Each number is 500 + 25 x the weight over its row's rms, rounded and kept within 0 to 999. Layers, rows and columns count from 0. Numbers have three digits each. The size before them is the row's rms in percent of the matrix's.

# down: layer 4 MLP down (transposed), 896x224, rms 0.119, rows 116-130, columns 0-223
# up: layer 4 MLP up, 896x224, rms 0.119, rows 117-130, columns 0-223
down116 089:481524492461503516501483555500552504502545497537506523513540459483513532501484544528520508465481477521481502497505459482491545536534508484521513557510503510499515488495482509481465505524503488499507507497482489470530566495490494530488512525532512519535472502533443494521487485526482533454520463521497519520494519502502526535542472483515498472547536430530500481515498473486523492479498518504537473484460480524520493475494463477482494492461513460502440479474456529445506521505510546504517524524507484499537466504551520531521514511528520512499493567528486483484490530528496521503514486484490492496503485502509482498465557491479497487554493454481508478516468484504499492472495
up117 103:509513495512518501496485484493511503522489513533505489514449526508473498487508498502492452502507510591533509497504460518557562492548489481480462484513450482547508503512475531498478485526496470512498457491515500514543536543478519465490480497512454555488496470539541496503527490489492546500492479497503522523480493496505457514468504465475482490477512522527509508475508544495503522539525440500503485546485516504520501495503523495494513544504532504505566489504495511495517506501517520474488506508455518551468523482519519509521532495493551457475501471461507444483511511524514523477542483500484488536488532489463456505531543467477487477491510503502492560538487521499496495483488
down117 095:559488458507504514498529535504577467471541463514507472499533528534518527500475511495470502489500456452482529515485530571489511492496510488476517474488527532482472477502464496500501497512531480462567496485529490504516506508506487493496515513505481523488523532512516491517486468502471512457495548493497475449522493502503466520492500503483511501482483503517512512541513520442473519485520504490545493499501502473493476466506522486442505514522515472499456511465481535526478496513507499463503536515519489454476486517501496518442500500511500531480487507494453526467453507501439472494562456472513553490537506449499500485541500497506471501501500554473496494482510485465492495504509
up118 096:540507486507498472469514486535499460494502513469528507458539541485489507513508438500529530508498513472451441484488517447492495489507482487494492503486485528522487501485522499511442490544487505496496508498556495521477475537503529474548497461510479512480475477505515482489491484493450491485544486449494497481483553459514481470487523525503445477490503494518495474527492462529487484530518459481489526490482477527536512501520528473505543517486475481468520457477535523546498509523490499497456484542503504490504499498495486534514522443482510460498462466476540520522466493497507485531481527520533484517483491521523555463465460451491461534513488507523520514496510527485475495513466
down118 093:491511538498528506494494484508491510510508474514515472491505466481490557442454467503486526519509515462526521500495514525485521471535503507449480498509455501474506500507463543468519508539509470538493463466484516509507501510518480490465456538525515521471460521450498528521516500488536514518522478492477463489491486481543494493521459513441510460523513505486479501514512507507475547503510543520555483504515529460486516492486527509485487516457524452517476517532505471536515515471473496516527527525476500460441457497499515536498516527510501483529485540526518486509521467526539513510480502490456519487448516453521490521452502510451539499500492537510488508543522495498484524490460
up119 082:457515505436454495505508509489524539505454497521541519505558502492491497511534465506482463506498474537506488547508506506496480488512496506474501492500476493475466509477562535522495498510482500496497449525506527527473550505509507518529496499491482463522465487489501517505465530486460522491501531484469467463525498511530504500493452469479556517501547495533474536498489535467488525499530479526522495490479485526480485546511538521462499512540536504530509503505513435472509546469512506505505553505470490478514516494494493507496503481529494538495499508503501520518472484458449543521525471468511528469538508468517486542467530487469482464520466545504480517498469523467470475469504
down119 102:481479510466446543507537481474522506458502475520501571457546493563512467494504522469486490501482503499513487513487503468499448518469493444479571477537506497524464479481479551480509499489473539503443521573481458523489492481495492513514490463476525524498488496511483528522491481526512547492494486493520485489536475501527491515493478507471494465450486511482512514480536456536523521489532489466525487493488502515469505511446505506483471525526487507498496528496516466501511522516490528546508502509515477471547501530518474502472488468517488507495514497486510496513468449442538489554486523505494495489529520494529539516526515501544531494509509528494465510487501508500514501476515
up120 096:507480490461462492508509481494533468552505468474519491538503462484501480484521479504478528486518474483461504503464500542533545510522453501499500524525538506499470486525477503501486490496490515464479473480525507467477513551508466482485519510458482480495498497471514532529558481581487474457502509479516468453483501493533511512504514521520514494498484456518561489512476451527499513527495501509511546492514466480464486459501485472536512524491512489484518511510482533517460490460476503461471549490497488493514500508519491491510558504493518522509449502511537514423551498525492522508456493482471540469505463537476528514527519452504490508516505493525485523481510497486521484478518
down120 092:486514531460496510505467513501497537484482484529523513460514453528494495466490488489549497499492518548507478473505493514489486462469497523518469496510487485526501520478518499522535530495480580522504526540505529510501534531525506501465456482500539474465470480533542482533499544531509451489490505555500528455513480537508496554515517455486496531463546486499497478445482524532519510488480519496515524514496478469524549506543479523486544497546498491504516502508463490481464493468481507511503523484549483466530523524502497478498466538501527500498460498494505504498505490481511502523510470537501508514505483486529490495565505533487504533485495504447506500473445513492476468448488
up121 091:471524480496499510477490494481537502502484509482463485458522501501492503539512474472543508514446497504489516511450524501496506471495506513473493501536503491454510524478499530480458484513538557465489488472514497513524554499486472483511519513476523534507458480501472512473532517515516508447509539482535521476509483494467512503495495473481492474519550504542510530511527483510541529486516480481498534516454483480465454496473491549499492500483511526504482484532528512499548553479455514511478537473498512474482482515498537507486503481460489500456500480547507496464497505431517488472472500498467535486480547478481457553514513502522486469471542500485481488496539472471477531448535
down121 100:489474499513527484516491500506494472474504505501504481526427473527527484464483461587504454477502526486524528484487512506500525491496459515566501495477447503530490481505469507494504482466526476486500522518457495494487485497490474502486486511523484457537556487494548513498519503491482522488514469505483437515536522471496522477510484526543498489563519471484516495467511521510546501486473538507511517526530483476511447507486494520495512428446506499500472516493483499504496464487493508473487508467483530500497449481487506508445526478501513514485504543496495507489542484517502490488528514522519540519470508494466506486523507534518539536491565470499504460520468537468501498508501
up122 101:519495456494466531516515526504486537495533483466494464495502458485517522505479544493469543555473523502518504516491506523496493506489554493520506484553518494503490529479513516502476494514516519518510507494466481496525538492492489441529483487510523494494474502559497543510513524501554517476529512480522520467491544483507504508497500496526542467504514488535437531529493526506534538476501524505495516522476492491513516483496511478462523480500497497504483481526527455508484501508510468529500504471513487515480477523509529534505537498483497490516556469474495505424488509510542485505516506508504550513435528469466484530513496509504432461485463532506524518560516503478478470436477
down122 109:509509455488493490518531505495499470477517465491495501557527488500540456506447503473496482528530490446560498477531473499485519499507516514480482499508519468531525481503474497512535531469495510489520515491457491524501472488506500459451521521477550490522494531519480542498460465473472506503518426446492512465505502526524507510537532548499482479474490511481535509454502461494488506516504505500536438527446529478469498491488500527474495521505499504487549505505500464494479476537503517488508516496520451471490459514519473496459489500488516526470523519475505468523453466465509498493551499544509512509475537511519489483474483535542504501506484516489522476502506542521463486491469
up123 097:501522554527517491448484495507497498541494474508513505512516509509529531498490515470485515485441500475483534571504514488521551516467449478515514529492499565475503503501470517492501513517519462516469460451519490490496470484525507481520469471498509540472498510495507525524480467498482521517549481517505544490488510501503481534506497503538490476527505484502562497458500469472506523529502510494499540493486492527494511486475529503475528507503461493462501516533485523527480451465518473476516491561468509475517490515482541525520498480493539447473453446495487463500517560511492517493504555483466486520455505464450507488443472503486482489497501492505496511505510520474485500528511
down123 095:478484509536536498509499515456484526473468518521514515556535505473469485524511502494497493519549479461435493518494517519445507481461543462489496499520509516544497499504549556546517502508466494478467469466533508514498512467565522526488531527513516484496494474523498534476509491495476459457445579547496490493499499502510484525443502532499518477485481494475510472515491506534474466499485474500488478519509498488477498516472487532512490464546498483508472498484465486530495458505520490494500483515481559514517460490495495502526506539451497469495482515497506508496462524545496492474499533438506482495495504476548502487494535515468502511502495491488538498508505475494513459519507
up124 104:527517514553498519485482518487493501503520478479507486525461495557487481481519514469524493480527420501519523466439538529498507532494488502506474509539509480512523485466476514507502500503549486457480480494472503449453468489490521528497498473537499451531533509525474507533530509534494519476476468485523444524533525488525505434508498503520516459547526472494477476530519479543527516469518489443521490474504481518515524534467502494453483513526495486491499481480546518491466475511527483528462493506523507494477506493526484532503489481525511557504468522533486525498567496517492500548518521524471535492492482498493494490536486505501500497459487500515493487502491548494504504541508
down124 110:488499469529500473472502528477436488534533518482491514524460467529501521500475562495530522493444524503566513496493545480510515483488492527474520471503488459551503504483455490501503516496511475436502457431533537453510455483505488514477521504533457455509523502539514509520501483496492507484545527485467544539511541492514460497465505464524475494453496495500494449468476490515524475516495519477492477476520471474532490489476443491496494467527487472484461509483512459511506492509522512554500505479527481499482520491509475497531515533496502507469533506449494501514502503530534488516478506513488532508478480483518533467524510474514532475504510474529512498498481489485500487492518
up125 097:473538513455477503527455483528497496518483514487472503498522498532502525487528504493478477513502522476499500482490503508513531501539525518508517478552480507451504503468454507505487533486506524519476445519531512481516492460541517487524479515476489447499487562509493483517503525524568550506516525498471502494547493533501475500484484513525497468515464541492549494489521500505505464513514480501480487500505463457554521555476515519533499482478473451519498512504511486498527477495539497506480491504539513529528450495505467521465504520482462456505482505534497585506472539530476539500480471510488513455497501507515517470532468513515503515512518503528458521477442503485500511532513
down125 091:494464472485515484497505519492496475489520515463490537496519495513501518519514478531469470514499493474495446508499506484524534477499488463508528494496472503497535521471498507509484478479528518490502518528471491525513460508488527547542491494495438529540520458489482488481494459535550512525496485469484450481477470481521516493458535500485459445494466502476529523501437515481541484494495496495530476497522516505535490561504450468493527503495522499512477517536480511506465465460490475474488522516475477550499501517509514571486509563515538497496522469517474474544493485479508496513560512528507441500486496498547522518490467530463502528473496486504466508522485489512497469487463
up126 133:469533529528500474520476520517496533550484509482516495513517433532514494494534504504477430477464482535448476508515497537526519500503538457501522532534516463498499504539564500469527524471489468496516482474521476495490484515531558507467512495515563527524479495515506495506545528534468535502483488512481455502520518475473549522506495519516480473510505540490525497498506509490519512492481497469473485450509517489487508506511533455534459503509517482481536508471500488514524505545527518519515515492547511498487520526515524460569504508496491498479498517480490491521477516515453506468529474451550507496494510534515493495522475502528500489482480504515525447477508489461511498505455
down126 131:505469448475503505483485545520499536498509521511498535527467481466489485455489497443515487481524522478464497502496518494510441496477499524508458508488483520454554496488476552505532490518517482493504478555471482496494479527516476491532513522534530518495479498578482519508463530497503460452551537521519474481482488551482512501515493518525507518444470471503479490515477520533487502521551431496533479483508484491492516491505518469514472534488510469513456475524475524499543477549517534502530505492502489495483523500466528464474452478483522514502502500497463470492497529521451492475505496503478474486541528481498495469542500520469506492490509514530478497488527500502483516535514
up127 122:484499482499462477466492511463554472491445520527520475487498501452537502509501528492469524476538537498556486464529491497550474559520506483481489493518512489484513485506493506491506484507523489423465500562486503544541481447478513519531497454529494510531486462492540523428474522473549486469541510529507512451520505520496497468526499507477527509485490492511497505504522518476532484484493507514482518475495529498530501485493512517505490519542485545491503500503505501512522489480484514500488473483486514499528492507515489560478488466503525504506530493563492492513465497469518514483486505500484476484517501496472488508494547503507466488476492496464460489512494509478466562476575
down127 114:497469498494505498447494542486500491516492520497520485511535491479495571563541520494557469533537457490468510499487548485535522523499532509540539512477490491463479526486463476525470536484508492469501524514508537489454465465501548539541495444473526496503511520490502511494473535512518493533533513514467499505530489500463491499471488542476489497490545512499470553497485520524520509487470504489458511463516468521521517530508453483520551496559482508502475565528492528475503467468501496490500471481506503460527504535522506490519499474512466489476504504484470470523455492505480488527505524481532492509516515492494487515473472503489472467540478515493505489474503501519492462510474
up128 102:451509482476506471468514515480526526499479500464490490478519485465494499536501512496458473498500532517454527519482517488465492487512481440525485452489507473458486539472471507494486495495440515492493508562488473510513459549532540535500486433463536484490511489530463502467526476476492500522513491497535523548503521505479457497481539504538527489522513524439512465483502476505505550474515551538514467509481558501548507501506514519521488485521500454511459489504537488517498497481496516516519517521499524482488514490427525496509479525497500479520509481507513499508511512510512478510471493475508527506488502529526528536486532493526513489450533483484504489433481475495504468520496
down128 101:492520473528492487467485506544506506457519519533529485446505496487500470496549466464477516466510472464526469500456485505477451539531497496508546498517483518493438523468550489525538555474499510529481498490474494510489475509497519500505493494489517512501498505493516543509497562487521526517480473514539533473508495480491462466488484515511502502519502570541533512489485500510510457470550506495493493524501528516445515490504455481484506476492461501470453477465516453498496476477518458490522516499485494521476534522488539448477467481524482501486511510505516513488528509506483527533486515488450492552433501521505510519525524483530539480491474502502522495492508487487533492502542
up129 095:487520475495453541485539508499485485468478487508502423497477489477459503471539492514511470502505504477503494506504520496455484509476514507539492460459537532519467491514503498545487480521473468476505477544523515461515484508505558525510493499460497449478538482481503459492494547507513451507479441516505547515504519535507509497534519482476470473502493476489512474494492478482480546505507502494546481482536498474479526535484538486507503506501535469401493516492550466501496474503482513504506531492488514511486471521491514495512533477490511546509487483513497502484531477467514488531497518439522470500492473534516497561499478510523486515508499522486509512530457503467456479526485
down129 109:520510460497508524503545483522484461453514515504504440535533468498499469487511518550500504508490501500514482511549520558523526488520504455504487473515517490525507491485515501468482501500496513480513491500445529478538494492443491442519478470431463471508504467487474510516477454497487495550506475486520506507525529476553504462469539470506501533495474532457497513508511532520521501507500495509544483563479503501497518493503500484477487480495486545477528452490509512511532485532467498520499513513480488521525424524483512545501466492494526494482479474495506493507533512459474512483471472502515513488495516478491470486495478507533471518519493520533510573474500528532465519528483
up130 108:507467493508510559467547499489514459466454535473512491466515502496475457493516514535501543483539506528529516516499504511464505517501457506493512545517473481474500482509491497524509486527515519523471516536531494514502488552508457476519550491547465454481495524487487545529502472473484511492507477478523514449522468482521528470510530478502486499512520480494506481561505475527475540506519499495506470506467471487467492555529482468521523465508520476474505439568489485511527514482471531568490499510539509539476508497508492478523508507456502484486506457489500486522514511516526539522508534502459478544469500497525486521483480479537484499524516488499505487498515554504484469492488
down130 100:497539482475532436499483483504497487500496473515475480511537543499524535484494478524540463493482498481513520545521551512527534516515502499516481517466509486530497510477518528514513541477519470489509521473496478483502465457452533506522465506442506519517491456521466506496473487569505562523477524499496472512510555523481461498498522526462484463485546525501484519517502536497515462512495512485516496492549503552513519526503505514472499509475507501490474499511519461485510457493514478481533510491474467499501513539489529508486506508512454534514482553524451539526465452479522483518516492513526498523489487499547502484482514498486452476484535520489469496542529531525510508482459